Each number is 500 + 25 x the weight over its row's rms, rounded and kept within 0 to 999. Layers, rows and columns count from 0. Numbers have three digits each. The size before them is the row's rms in percent of the matrix's.

# k: layer 6 attention key, 128x128, rms 0.108, rows 107-127, columns 0-127
# q: layer 6 attention query, 128x128, rms 0.112, rows 108-127, columns 0-127
# v: layer 6 attention value, 128x128, rms 0.123, rows 96-127, columns 0-127
# o: layer 6 attention output (transposed), 128x128, rms 0.115, rows 96-127, columns 0-127
k107 100:510504495499495515489501486509536482449506481492493456510500530524456533454527486494465486505500488544438504464506510495530516489490491506492539507501483504510482490504473512514501480482514514551466494496459520447528488433518471494525507474483553531488554475519519489549509487529499478558486489456494508483509496536490506532507493531521512512503485507523471492500509522533450503516564
q108 090:485501468504525535494503502494511495498508515494500490495496489527540493528531496481501521541479493511445493491563511536525493489422503475548503527509519537497522482454506463514543496501513473514460461513509514522481500533460546479489487488496485524477485501495480518464513457489510509524560466503527496496528488555477528490472524535482486500488538502518487506539498516444544504472491
k108 097:497451487472482449487494524535527536488535493467522473543519510508486517433501456534494458539482515480476485523494471504508488530502491534486495491509460470463499543548495496464519513472480486526488510476499508517481482494530467497453496471510518484518488457520473468463472502525510498503453475474450485523510524473505483506458528531525508492494478477509492530502496506492451501546500
q109 093:498515574505498481506550475504524506525531507531475488485491478498476503479494461545512489500483527488513483471490528494536481507493524496471524515541457445498532497485498468492471483506536551537519498506513450492530487538520509509527498485478521494537521514468461502463497460524490473499474503518528512503454510510475506455532510508473471499532485484471556517470514550499477493469474
k109 094:489498514484513529454513517480504500486478518470505474508501504454487486511485550486528473538502512507529468468495490457511491485521512528526503532481547503519500473513467531506515462535513461497509502546501517520456490489509501484537505533489471534512475483469546544523475532453475525469504442500491534491506495550498517490513482460488504499527520465536482494548481553496530530469527
q110 090:474501493506501516509493459533499495539498463505490506513542485512531482502530492539494526479521488492516485482512460459544503480486505556543506461494490488494496496514509535489461465499488510492540492490484481546468500470506469498511547523497486551508515474457485525516548514528486536510503524521545505507454480513505469511527495466468510569479556490474486468527516549508493512473486
k110 094:493515513449505456481505531502478504495471492516505463504512473504486493533510538478488516543521481492472529509495516493494467473497484506478481480576528459527521549518497525462503483484490534500518479472503512445514489509488523485540492505481484515465516495511471474488489508477519506439512446463526481505504506519484539481514470496520477497440478447513476561505488468524532479495481
q111 097:519505447465518504493527448428535519496495513487528483512543447510532534469475529495497482498499482506469481508484551504480509494488492458490516500480512514528497489475471491512491466500490462496523499478479515504509485497497518512542479521537471504502469535521496476479503509497486453537543506514552511472545506472500527517488487509455427496509504469523498493529523490527463546515522
k111 095:474492513510512571474529496485478484434475506496512501531487470505478468483482517521508531479487514488514485512519471546488548471492494489483510511547474480501464498500476529482518449524512477503490541502531478464528483508544465537541498531496514507533467468471525533505496504500486486449499491534451463536503479512502505485487540524477516524495490472507529503486519487533496498434501
q112 098:487501477485471500462492507480553498500469529499548479494497486468475504463485551477460494497502536535519493509453476507473492494483475480530507513467495480474494461486513505491537503481512517504495486522546500481468544509498487470480485564470470535493504539500475526501500498517447465492470464528465512484521480499514488511477553508494551476562460501470498522521472503478518501508465
k112 102:506516534481528515476437537505480479506477488474501482499516559495543495524505535510526483491489507495491473495493536492463493506505475463500465498492462521509511500503481500461486495486531503546523501516493505511506490531503562527488513535516495518508519508564503528502469489490441468475477554510488499482529442499515475465473520496506482553459517487550516493482467515485508554493482
q113 100:535495514507476519422533531518487515511494504463505554487491523487510489505456491451527498485445539484515494451504506475507482575489499477525508521537525538566503478490501491505491524480493487493497501486471503480478484507475501447555487507475503530540485524481521469516502471508476519499497515555546508506494513478497522477523513530495543483527467513506492522477502497480495507522490
k113 099:510485499520510527551479504455518476502505526520486496515509502454509503509504543449522515496484482466457511528519523547525483496489514543493522503527444476496532487482522486503513527475494515520495534498538498499518506506509445513502543481499511502478495438500525508546473499509503448516528512525455518449496531456521518474502472520525494498528496531484534503532479543506560522504480
q114 102:464513491523460503501496480529497476483488496483506496537473517507501496488490484494510509518499519501481488473477475475460477459535496544493446444502473535528483500519473486504507521526494494529503467511499472474523503473512534473500567455454513526452495495474477466520473463501499490542477507496486522496459545577518521488527485488521509547523513481475516506466517484527508523486456
k114 102:542494535513484469532547512464516541496517505525516479482499500467507503462495528515533498513464482476494523516549488471537506479502505524484497477522522495500475489500506495524522469489537504499549483549515504474504489476519503529532533495471499492434491493510494492464555477519505520530503515482518515493507524440478493538514508503535502551497500519543470519495493499564480433517523
q115 097:500489504483526490518536539460493525505485499483513525468483474543546502478464508497481452522487511477489471507504451540513518512469499493493485469506498511494479491498442471477499469477546452499491504502494511507533480491510478525485510508474524472517518519504561503453514439487537530478437490500497501538496494507493489523510534525524536502481548454527511509522478527485465538474523
k115 097:517509511495512494471526526531552503521483509490481504520522514525487463496481529495493475470514517529540509472477483462487518515499485511487535523478535491509478545517488501473494475466504524518516453505495478508466529490472503543551490523504470499470426512461440511514506496510444458497506523458491450504496560499523493500502519488497494503536524494466557480518519462508498476492483
q116 100:511553478523468540499524519518466495524458523506496543548491520475504517509508499449480519521490519503483487510504492506554482530526474519517539485499527475542518468507529516491530503503515478497487506501508490466534510513546470518537502455520521509488463497462465495486491510474510537470508507480514443499464507493485496483485467445526509531528523490506537506512518482534557445508467
k116 096:521477509526525476501530491500514477489494512496510522486499482481473451474523462504511480493518487480496484474502442496502501531510541496559505459505503513491514482526482524518508543495532484470492481496563474522476532451463517500504515524488511456476494457460525538469470508483446542528495499526491471498473440518471524556515493514479463509476535492504488537529502513496497485487534
q117 092:506533507530531443491503501497503524483526470520532504486528527502489474513490487493505485471476454442475489526486520488496440514514482520512524493459558495528516516532509487516478527473518498551513485514510495517527512483530522504468518486468535503463474429502508511490526503534508503513481480509547503463448504554523467513531508496505510497536517506482490508487541513453553488485494
k117 094:479529506481472500521473508545499497480517520528510511516475543514505482461555523531494531522517509501524441491517468494482507456482532550488482466521526491473511512514512510462479472530501502451502474508459540464476499539514476479465519538535521502498483552486466522476481494535496495446484503489495471497502522549497478473493472471467494512488513505532507503548500505524541504521529
q118 087:498494516551468522493499512461516497488484463503506460495529498436476535504493525518524500482500509504482464499505541540528504501516449530540471557497511436499496554530487463482477504512481495512493539468500523462497479476512461472532503524481509483439501536487515493510534492484471482501499499505506524540475512521560510514473482498505462466509488494489510522511479488462469535492495
k118 089:537503545455509522493476497487493515510485491500554543526452473531503459504446526531550510466480503521459504510536487514484515520498479483509496485498515534506473492476498540540498498491483495503529519494519522458473498478533505475481553512505470487538512451525538515484490459480478493478521498479519469452499526502511493487510474487492512496459513452498534487490487502517544468556471
q119 087:512506488469507493475537493495522494510470524472531503479505475511516499500490469489520540453506502561543513539471505504482516491498481508499457533462491502461463496489554471539522506477465514521465490481515511459529509516458535497486490500532490480510545520503524488536515485469516495518456467578487520496514483484494490544502486511521473517446466482504477516483492531486495441491493
k119 097:489492497519461489531485438497491478470491470507451478506491479499459504487495475526517537460510513458472508491476485458482516499539528514503529524533518516491506510545480514506477494525547513494538545531470457530467491509546521529552479474526451513500530499552454480488511532517518484463506507452510550496505484517518483484504506502477498480541510509495524489499478489498523525478483
q120 093:518555499512515521514449486502485477453509517485495496511464497522497515494490479487513546486529504489499484484508494488506516540529508519512517471490526538487477531490475502459458522507536501529489517459554490496478476494494460534503490517511516522441526492463543501533452475480499515493468523503490498506514490492475516469524520518513516510520565480497526483552496466443551472456483
k120 094:464494491496476531502487531555497508530483516484515508497483490530548460531492479470523508495511513503476472492476495510508492523546491512522488473471535492482471475492514504503504543472477543481466521502521550471471468525475554548512513526532473498495506499551477509477533501548470528483505477541509491481482482524498525503476494489466500464485464504550518508520442504461463540488488
q121 091:462498486526470502497492484509518495566552451495475511526512467444491474489527547493515483487490498466547489492511470472438523518521543497488538505471469524497505513521547507497504528479474449492499527525489519499498516550522509524524512542490511515484474533482520458486491474527490533494516503506522541535457504474517513517514476486497509488482497508554517493518515528517471481498457
k121 099:460484541460474475493482546492496490511470488462498458512488493484514489502485554496540530446514506484504535541487524529496496504508487472471452519520514469511537528473517484512519539497495502482505490526510474488511535487497489515499487536463482510482525440486460513525489525445489467469499493498487511534534471497524538476479468503469472532469475525488534525530473510508496526548474
q122 093:545482518492489449484454465499466462466465516501504480466474516488492486488476484532490514490515463511495523514543554506504522501478481482471547456478512490467490467504527452461467485554472491527520488491501488507541459519480505527494487479486500513525462485491505491529475499541505527547522501513512538494492541497556460494486485503514493479515504462530479466500528484478534474518503
k122 101:480492486564468514534512468499489552483521516508458484527496505496520494523506496465476471472495475504498489516514529482514521519525545522527512532475534503514561526464481515497484487511497538450448510507438518481509521493509526544490481494510526483503492509484504513505493530552529505480504483494528506480505499530488473435501496514489481468485434515552485511472472526506527499474463
q123 098:517436480531519519476498574510512518528506498499558476452493480501542501530511464517485500502510543500493485466514476522519510512548496511485489537517509506474503521455497498479492528496486473478448464517509486497503465519494507478515519516486474518528461528491498524516473542471486454551523493481502512474510491464470504512506498489477543479455521531475547508493482477503447480516491
k123 095:469508508457532472530454455486533507470489502468485554554489507473494486547458544498510481490518501482536505513500501474498515493502512485509493511510516481495513473484528485490515521482494459492515492510522525480470526559464483526461526511515447448533512497527493476495510500494529534514458512516514540480494515486565505523490509507491450507502467535498484484489502452461492523462498
q124 091:452480490499510496471509473519470456496555504509495525496506506474482492509519475546530517468463517477468471527528507546522462516532532512508483511506448499490519473522537501548515504491545507469508492523482506508530517544555507475478470505519478502482497509496467489506537529463497536500481511492483468555537510497511471560527507488517517512484476499512532539489522489519546520534481
k124 091:527534486475503508580505528463503486476487489490501473480480470526451507474532504536497515518475523516514560474491517463497528460477527501477502525476466525443505561483470465510497524495509469517500504503507495531495514451501540465478505444487516487530484477480531520471485489499528484545524499515469519525468472499505503495466513511521512476522465499519491526528500489520471495513535
q125 098:526513451540488463562492512519515517503461516472528449471465526450492493495492505531502493502500494491534533488519475530472498487499493518487486514511482517475517498450549515479495530500512515492494482469512477496502516484512526471508512481509502477492507461526534511429481450497495475504515474438514516476508510508526512550500543516523480485509450496525467463476476496527458487545490
k125 098:519471499568487500495490486518547548495520460518465517484498521510491533502485493450459508491452481505525503499500503491513503481491486498531502474444500497472517503500543520561495522484486494506506528536486500496442547535465504502502466505489473507540543511523467490506505511494501498514502509506528514477547517436538450511504511508506509498486478579492498497472504518487508464516519
q126 109:459469524527503491475505521501502518507535536544451509447466489509489482504506475493489514492473523483490522508517517530554464520471502528525493476510457516517461497502501476546461495523479499505484526476461513516471496469510483495456502487492520505522493497478469486476546469495534527482512499500471471460443547481512502493483496465543512517498526458506469532463480515491449463537512
k126 100:515510472493462466537476468503523521514529499536504469522520496478472511471518501489460504508541494520519520466484467465454517509507537500507546499486537501492576558529485508441508479456497548458508461480505495481484495459510516498499475479490500506464492478509510498498485492451449485499454496517517529479494472520490491507525504488522550472508477507509532451492494510495538498491506
q127 096:458524511471494546508504482522491497510472467490483492501467514482503504508539491533504499506520475525530459481468487530541487497493456494455452531491506491508487434479480516460523478501511506560464484485496494533519508514499515487518525500491509549556482490440461512488501491530478455511477486522478490528532539546495512489507454509514521488501543527500520479481516529527534484482526
k127 100:503472483524525456492466525490473541475503488467522515527537486496484522523523494514534480492473469559472490502522555465556484483514538521539509450503475493550452520482502474545492487482457517494519503505503527508492481488507526483534513527533466484498521509510504511498486504488518495546502451453521520509505486493463526500506547521488484532554530510493507530532490483486481521512513
v96 096:514486523540441468482472511511520555535442501507505536486535480438476503507510470498485492515486486455511498556528506499485498480483458490487494501501515529513483535492509493531488534527516509502503528522489523514499455495506511528511507511437535538496552530475520485528546522500524502536510509505499521483477492512504516543540489509475489515484490488520475446450521527489482467496513
o96 092:552532512518499522493466533482511467474466491496494490527520463457476509490462503494495499524525520481509463536502539488448535552470501477540478525551491556490515528476519542490486548538534496520494499521522505475491474527485509482522483536509453494525537502510533493487465496500500517472488460489465489504488471501483505495482489495484475463527507463493529516534530454460505504510506
v97 098:499494505529549521532471536482529500521492495514487481517506514459502416506503550510475488486518503484493498495497520493504539465497521495501515518509547500529470484445504545508532529502525521528513482506467469510491506491500537470477543462499497516448539504506488514497523470480474462483539481477508499478531466521496472490503480495525497471491519485497518531501528472511479554472427
o97 104:468468507514500501504461514483518498503492427527463509490550493480508458453540529513532475480513518566466501503480481492498523483492510485498524496484526531492512505482512490491523464442532525512437496491476533552530506500532507490493505490480506498534548493549492537458521503502465477469474490509514486518511522540500530493524475490498509503522512482477527486516538461516529471475501
v98 081:523528495515508531510499491517549491505527489547500472557516457524509486518460513512517498511545458463523504481524521476470538483470448530511437446493471477475485500487517542521491495525452462475533495511510527479496497481496514492482517533504518505532464467466497500559497497493463529509546472458505475490491480524506488534472500487517485535497496482495524481502528509481505488477518
o98 082:543532462506472485487450483480491513488513460511536536551507476536509510465491490508510512462521480505496482498501506497479507480500529475457506496496462491494498496496528525532486462471479558480483505514525525518517507479510461480494492532522488524507494500523543481500462522488469505550530534498451513530504439475489485493510505491551480512478471478495533518472504549529536474547459
v99 078:482463470539502463497486506512496526430474459455536504549533527499506516484512465507478524515514546508490504466523552492509522504506511490488541507496540471515521518503491512498518524553491489487493487516454465489529507496503466482506484484504473488492512511523501464494490532522495548469469472490513562492477482524457497467503530485503492497509555511484510470500499456472458541485481
o99 079:480491519533471510546437521537461512473471522527533532481474525507482523481496460514488449511502539503463487498526533491520522519480517486480520489492498485493521477467463446466471485522467510505501505493494466496502498483507498521493493464490502506509488500497499487487484526536492540484479472511510565549484467542510496525474508519461535507493515556444501463500532491456486510523524
v100 095:500485496524481490471502503506469467501510495516531514524481482526441534488534501504480544501485509524470457563498506530518535540499492481505537495493503498509469531514513495538524496473516514544532536483515474553507503511458494478471480528485443517425460507526529487493503520501521517475456497493538456476478471462534494490487524529506500536501525479498514480539498490488469491514504
o100 090:489488512496502491496480516493522558481498488474556526509490522508485495482481496515452493501493548528525488485512532457517520494509508504511507539474499466512455487485568477493517518490501502494524507514501547504506498495499509526498487494490492491472462550509521518510443486519485474500492536490529513462479579522509447500441533462477526479503467483539495459527532483479480461509513
v101 086:479504494510497512527493489446520462487519542539524480531494562506459460499485523499526479487525489533482497517471468484505487493478481531522525512463510487493524522511512513452497497473517551458470466457484517470519565492454525553502508508509490507498525493508515445530444504494504489471517516497488516513497514531507511480473513524530469484510486489484518481446483507460517493456505
o101 081:481525486466467552556472520525501494439502515495462527532492510493496480524470526492543530485555470533509509473499510510503507493484508465502503541459477541498548486557483511495525482485497512504502485497476482477465567486501509510485478464482532491468488521492507541491444493518499487543511513461533459467523506502514491492499464471523521511522528489473500503477479526476510493512519
v102 087:440486525540515496540486498454501491495528525486538476469516501473507452476492500495519458502506486521476512473558529495509502468475469483454496494512519548515487481509510464501513474541476478522480442549453519502477512446525526485453499494486516507505524495540493515543492458522523501514515497516514500501523468559490494522530502501475519501495453526483501487496510516504494522477462
o102 092:471512528521507508532488478539493525450505473530524500559545516478486455504524478518502488495506496505465491511470476515475541564433467501458500526537524504480486497537501516512489496529466511518480441495476508496509498480518472495470558476540472538465481499540482475523532463504487483533530472484463502490479530522475495495506499543514498499511482526506486478527518488503517492487504
v103 093:520509482488500480493503473511496502522491478518500503475517497467467535530498484512474525516493495493511530527481533504500506520532478521521518487458481514492546499508501498514464479482506505501486529504517583486473473535474478505519558547445507519509522530506501483488495487526458532527510505533486475475519534480486512537491465534494462513531511450525473495471504521475517408516537
o103 093:523508485483486447503507490511519468462492534505486431534479511468526488533520518515440465490504481513527490532491505538503506505501508472505527539479499541478529508502512521466487467527505491511533554470496517477486499529458486489520521533476441519523529517462464497477475571513503487491503535517518507479508472450525527501497523518508484509485491476506497517495511550485482455512523
v104 090:481508497523516487508483425523504514474474438530469537523527490443478497515530513480517525489455520507527522514484489504498513472535503460505494475490498508526513489490513505511526495465507509506478496513565533481505515532523486522500501500467533554491555438514499517527482538480541481509474482501482502485451475504514549469519493527477484500482464503524490484473504533504529496464518
o104 090:496522537474512493484493517526496481477492505501516507484517485507494514485477525510542499503483528541547466498464474551491540504481507512532486475495526511474532492490528491483485493509487482505480478467523512469502494494509474552511462520526490543500513461489523530487468552528529486527452480435520555519473482489488544475465504545509440487544494500515482481516437496517504509507519
v105 096:470554497484541457539482488501439521480487523492468430526516446446528477429518520544527494502532491492501522479540530553480517510499499510487475521505516479525436470489520488509541487525517508479528484514499499517509493518536528527488509508523508496484512481495499505493491511494519505456453497492517546524487517506503500483519492513506508472498522481521484492523509506466487520466469
o105 093:465518532470528531506500467480451529513503519540508467532520462494533507489519457528568469523533498482487527501535505503476479482486516535529517494513464504504472485503542505474460518493487519502504478483570543500538492494470494489501515486446506516513531482467537487506486506476515499466469510486495517489531527540463502513496543514531513467486503499532494477508489548452493498480520
v106 093:499507473482551488549461519554493509521502520517519484510498487495507494496480519534516489490486506490500533477490478483502480515473498562504556480470507465485522476487473542519439495496508511500463479501443471480509508510477492538468520498526530489460457511468458501523464471469521505471511501452515522508504507523459509509527468533512504483492440505515512510507560498530514531477514
o106 095:476483474489519486464495498522529533512532512493494522497490469515488534473505477541511474483483531550449529508509486494526511514494462466497491520458462488462560532484504493538497545506497521508465499503498501505483486492496491464491476477489488519495490487492416511507463498524481473534488488462516527470544452474492480498547523550508542509494459478516478514481462511508519530527504
v107 080:527511491491464470541528512527483540494509544521483520498485495522501503503444520539495547477475450508508495500532486457472487496488487529517468516483486526482506526504504473564476526485520491488538480500506507496470543520486507484466493463500499498484489524497505440496527459487473493445486495457496477497501557518479539452537518505470504522495474525474486504530477493556509512520516
o107 076:545528517520475497515516511518511510504553492496503442510495479549498484465513511512465503455522492501510514465537514496507510513481487476484516483463474505541483548505445482525491548472545492440530519508538490520536470506492516502478518521460492506506446502475477470458510462515491424473497535473494493516508505532502533506500499491509468510558518529502515494501486498501485498517508
v108 083:481493502486442507513480476482495519518500518498513524521499509449456451464525520475556489506532488507500554463471493503508509499465506507528474493487501512490527418476470529496501536521506505486527504506461514537458519535498471528479518485524481550495517460547490499497519527501507481535520506533502519511487503493464479473496525505475491468487510509489520467467501461501512559462480
o108 081:453517495466526521485474491482481485494513540525500501502536547528510479502520506539512505478504495503480479546460470502530485567515507480510503502469488534518478491500492490445528497502547495488507497512518475478485527488536506518530533527537477516467508545494505515503483496503509437495453504505509494546506474512497511500517495468449483465442499498477535486452438490512513531488529
v109 098:499473520490446483504481545506528545551455481518531575464499487490529474498547483491492501518498505497512501511526507489506486440485515515494498459467528464509504474475534483522507502527478503504474491536473518497456496490514533493463518505445524496488530505523499514528531510494492527520492504546492516511494498508473483523564502481496543460485477496493501513494559467496491534507461
o109 104:485473494469524539456483567496503485505487444505494505498472517520468470513494492468478541517491536527453519527490505488491518524502488491524546508532556501487476516528491558457481520471490514518519486461519491531489515493492491488487462531524471492515476511470515493513530475499499467453496444533505514539487466541507538517485476543506520518478471486472521469534495514494476515499501
v110 092:533504499496493479475539500538499506459472465509472518487510497576478514537492468488474540489503487512481492532485491519500504543481480497518500501490472474466522492539523517496500437465537484506483514471511509533512500517482490528542453520518515498478473552539489482494492515448476524473476484498513457491502502508495450510481542555496490483512529509553500530534489507487474467480520
o110 096:509524483517495509487505535507505522539475491498492520431478493554516488468484472528469513520528459503552479511524511490510532511469483480507522492527462499494491489537498442515514493522493473511522489467485505552460503505507488499479458541469533510484507526522491535495471505492446524491435507491498464535486522489514451528517505519480538514477518488500492522506496527493425495514514
v111 088:554502499523510510525513528510449495525488487500514480474504487504508505526507491506480502472463521487486493482498522509502475442445463506471486469505531466558505518482505503526492516510522506507467440526441461491484510490482538478487504497490539488450520518499526520518514446501498511507516493496482527484527495495446482509536484492488517479466506526499459538490577491491496546502460
o111 091:518481488497542539521505525507470498478474483526465484470533466518504500514573465492492498497500565520465486487476487443461454478489486476489501522494520466475524547521528506512508503522496513521504485502515499518519445507511507477450448512516521505508494548526528484515546501524480461466481503519474486501473501513499511528530502539505530484537531459488492460509489508490481519516532
v112 084:524528498496500491488472565504490481511508483463503461470491529544521510479468484519459519476544504516466546443496464519526476487487498505498543487550469489439514505521502504461489474506452527505508494515490441509499486483528481525489509486494485442476481512495490499502512503539451511497488531505483489518549494510515477481503499491525515477482512552532520506525529506545513507524460
o112 080:519445544501459487494481483540537491509511495492486524485458504525495508503533509534479487497476466528456546546509494512543476477525455541499483472514485501507542509510503520511461525478518508499475512507521490496502484467492436511457525518531505474469487534491494485504541501473462516470437501540490506512469505503487443527525532477542509485510532492491480532493477495492463495493501
v113 078:517512471476511565499491493488489456525481513465538528505501532530502495487478476471518460530486504518526509556501495491527473476528493513501525514563495520490541524491495507506501517509489529479494545488500494525458454519451479530514503514485446470545536451500488506473484543481473526493515524535498453515518511510512531499470502452487487517514500460482524504477472501459475496500528
o113 082:480492486483528551497488528513499512514450473477488517511477553485461528471476509490549512510518524495500501487474521521489431495498530500495505516533482491526527513521449530503502461487486503498503531507515449528481518484477526487479497532499445477500506494487439504489516500508472512526497503505518483520466552489509496444485491498493462491522549511523539545505505471535498471550462
v114 083:532540497501510508429504537483495450500487478519488487486473552547450519460480485473509491481487511483487481530499468488514533502502480520500527525520508500490494523538504490497514439456490505476517568449530506524521506522503486493505489506534452506489501505510483491509529541490525482474497500460531490497509498478496488508476479571486490533495522499496482456506458477498498475538537
o114 080:500526494529525506502468542481506514485554445477502482476472554541535542514472491481446499527485483472542528493523457490517474487505483546473499513467519525515491481534535543501538484504508472522500524527496484492541502499481516533508493474472487476466516493520510486504465550503483517499522528460488494497482499480507444464493526480483517457516497497494523551523474541501485503489519
v115 089:497522482497549490534469500531488495459508467496527473505517501470514462502488522531463478535522491531499516485491485528498492482550527490521507501529542491480464460499529494505458485462509471531541517499510443454498471521511442498501517478518466515507486527481476533476473427517472522526487493485572518516499487508494482494465507494506515471502486513529484493526519530524506516462482
o115 084:492490489530503491522443445511501525537531475453515499474501455503491506494534492577496519505476488505503526492498535500455513497543487498536470502538527518478498465468527509506478476556495513512523485513480519478526522509514498490511513484430496537518493480530491498463516471501490480545476472502546511538514480486488488485503500498516519452480477507535503528495480497510461455529532
v116 085:531497479504482485525498511491557482528512497514498525497539488511518518491505525518487475513507521531499477552506537493497509519501470455536573511445487487487515544477537514512435487466503508525444471492493504486479494497506481543517494495513526501463500538535505475479551493498499503531479442501537470488463476484504484517539498538504482515512490495514458483497475482443484497515512
o116 083:543563528498537473520499509514520465509534519510484473489499486544478471483457525544500456503530524514522507475503525495513492500491519486480502558483491446473495486439512505477485484507476480507520499485504460517495512514475476511522467495523491457474489490557478514511471466505498492476520447537564494479516542503467492516496530533526516480507493497487460516532497497507492514548492
v117 093:501485481518531494508489543513526490506485501522488505447485465512463444523462465518490553467476522469466521485515473492507481497509491474527523465459475467481516533508541526487458492473500498485497521449504496532516530525480481550483529543480535476496535514521505512496500493499530493498514511517522493496471492516508471517526483537489463491478469552520426486482528457510493478488508
o117 089:498520484511563485520476525554566487524500464502486527506479510536487484530521510508530538530494447496540489482522498494537487513496494472517512473475484503471522492492548513493507485526515486467467489452512503543489496527472513486485494491528527487474529484475464468471471478521530465510490515468497511485470494498479476534536429523504529472489497514500478483483506469471497490544546
v118 087:498513547528500542473515448487471491464513473517528535504519526494481489521505480500543534506502503525486488491503511474539445474518543544482469505511524519529478482478474477470550548514502474494519530488488514479541486505513513486504492490542496484534460451486502502506505502495543460484483497467528473504498482492473521497520465521523518490505502538446515484509486513516464542453450
o118 092:504487454521508517454496467521469550489546497477501480515512509486496451538457454458508510502494484474527518502504530511536506460513487488470502470501528540505474523493493485500504519553525537500470492521548520502488526502515519541521476490499496513524498468493541545503528465499498530481468510475492495503439510529480488471514458469434462509506528489480489524480510540512515479483502
v119 089:509500545513464479537475496520540529516476499526503521469515532523548556551500541498508493557454503471494495522510486474487492516484490483506473446472486501481550539514508456577445519511511508486491518492522490489490512488488500514495481488486524495500500534498519480508519485492481496482508491550511504522456509508476499519550534486491482512511459446498511499494471486494489527548518
o119 091:522530514518555495532493506510491462514484518484549473508444469529479507516455475507519516449499463506475498484502480509492553532508499475490496508491523475470530498509459498539513529502458512522477514539457439497493488489511522479512500515519491482478531505487507477533504501494521484451500524525584500507518491472513515520470480507452455500498474509507521445521517479487495496494527
v120 099:494492515484504556514524488438477480483487506497503538535499494464488490537508548494536474501516528525497488508490509524481512502508508500476505512476523501514518472496494504485529528499520452478524473453526481486522518514490511527482446514526473496506527469528527549517468524469466451460517503486499518468492509532517546453515510511502492510474510452495521449527428488481500534521471
o120 100:511511508474531530535510511514481502515484528484558458504494487503497496520535520502540477459532472533493485457493526506499514473507473507458488496513521482527473462481496496483517509500502447494524527504526521490477520457495543511465520499535482502490521421474530564496446523499457448472483493483490503507521498526525495466503521477476508503520538523469511521512545508524514523500476
v121 092:495479518539475500528489527473552504541503512493530542527490525480487477495507516502512462496506518514525484510501488529514472496441509477466512488488495495512537517503486517538552498548442503528508462544512527465491542517498501457458474518473512475555493477484481538508488503507466467518541508515456495554522477513509475506487494464492510473462498514493513526535536547501494509497493
o121 092:534492484515485515514541486492506511500521484462513567510538549502458503541527479517524493513493510530483477530470510465510498525509467480508501515517511494491486474540476505511477549453460486477489508456520502502519506463479454488501480483525484485533460473500507501477526489533484464535526497559485469525516493517489544496484497478450478509538508525463511454522514518509524452502532
v122 097:519504507536457453499489461538557506529487471531506581479523529475507532493530464511466506507475505467500480540501530481504506505500485455493494482484479490511516524472499492529480494503508500507525530533473517512478484533481471504474523528445538519489492545522497487479550529494502535533516506534491476515467509443485479517535481532501515510509493498517457498478499502510493453505537
o122 104:503525434522526464497487513563531478539496507466470478479485516493503495513473538491476524482505501479508469503508490500507517528469507425552528515474506514472459509507516517469428511476527508519535491495485528479501476459509477521529485539535490492521475516540482511517536500531504482505480522526523506503510464478491510512462526512456489520489477512525536491534484476457506502515482
v123 092:499571511496516476530518505487498522464457464529439508498564525487489471521453499516476511447522437522520493493510513485481514507501491437517500490454494480469492523471544496500491466466492515535508447492523517512511522476514490502484488496508507536478511533512503523481478533490479521516512482536517476441483500484500514499515529527517503465504512469491501527510502536502534493510463
o123 090:497485513503489472524499474515504504496497463508509496539515509489525528526500524514512492438491492512561501491509523508456499532538517533510489521468456506438491491502495453469514483522549527453518496489518532546529449459516482497465490515539530496536488500499485507470466487479500486517454486519562510512538465520491514462494503526511500482526515499458498548533496512483489532491495
v124 106:474479478496532524490488500498480475453554486478491487500456554537471474519481480503535480489510517549504492501491487531539515545481522499505498521514489503433500469522469553433503501485507509517504523463517422481527546508508455496513474461523464469527518486504526476479467507509491509499498484485512517530483492496467505491480515537503491488523511527490531488508474476497490524475477
o124 101:478499451498480457530506497526464482525520509536500560478487526522494493493484473498495485510469479501516516492465480538510512473519464485496490458517470520492456488495482507538557503483540489537502517510456474474526578475477506502480494479528494498526520495521517464477461495538505543528464506469516505498512526491508479533536516488515521460501466510467505516484555503496488535520533
v125 084:484520482535498504462478489461491493466505494458533533491486516477448473504473458484489496507536486512532484553484483541530511496498529524469554509526518497537498473536507534448491515514469538537519486480553477517490501530523502475490495538501481469478492533516543472487487553496473514541466496499534474485488502470521509485493487488503513516501484475482524519484511450466510471493464
o125 083:498485527529433431468481528442491464538463492506522517508483508472483478502462486526508484518504538550541501520497529531507466533454479508487505483516483542492485456495510513487500513490500523514530454473493521488526530522526562516505490518532498480530469490535520470488497487490496496505498525501515508477478521509540454486485483503513547485538510491470533517479491506487512460494484
v126 085:489515517499475467507497528488512564500488537460523493504525514506500505521486492450477516503492557489500539476488493467486472469500498512438494462530501509481473524519538477467511521499474494488513469478468509469491506486503500492455519472480541515510504492504519553503475446517515475495516539477429521495478530540523493476508504500491546486472481519493506530501503527548480489564499
o126 080:516534506479503495548512498544528509461458532463521476512497509481483505509476501466499518521505511519450529519468508465558490505486475495489517472538556468509495502527463497489436506515499491492495491496504496517530454514503497500513505541499573553517548481495489495539478479456483490490497470505458466470511468534498518475473475523500504460487482505465508484493498506528535478514501
v127 083:473524535483510500486496509442468496534513509517471510461507515488537473493479510476520486477512440521525476504491504512517491488520489500511482517499486516548477460456493461484516487448477505501508504504482484519481546507485530468521475483497477510488487516555462536502505520462479475481484456488532499510474566537500444481549516488502502537472455474516490499464496531498529537488476
o127 088:525525490516508531502478463487517504485488478520460441504511501537511538488474488460507505506512499515558476499477486499469474480540474534521485526527491531515500498492516532458498503460512494504486491503472544460489508478478541477522540504522504498510468492505459532474539480516481472495529488497489493565534546558462460472500485500525480505481469521484484494483492561499535493472515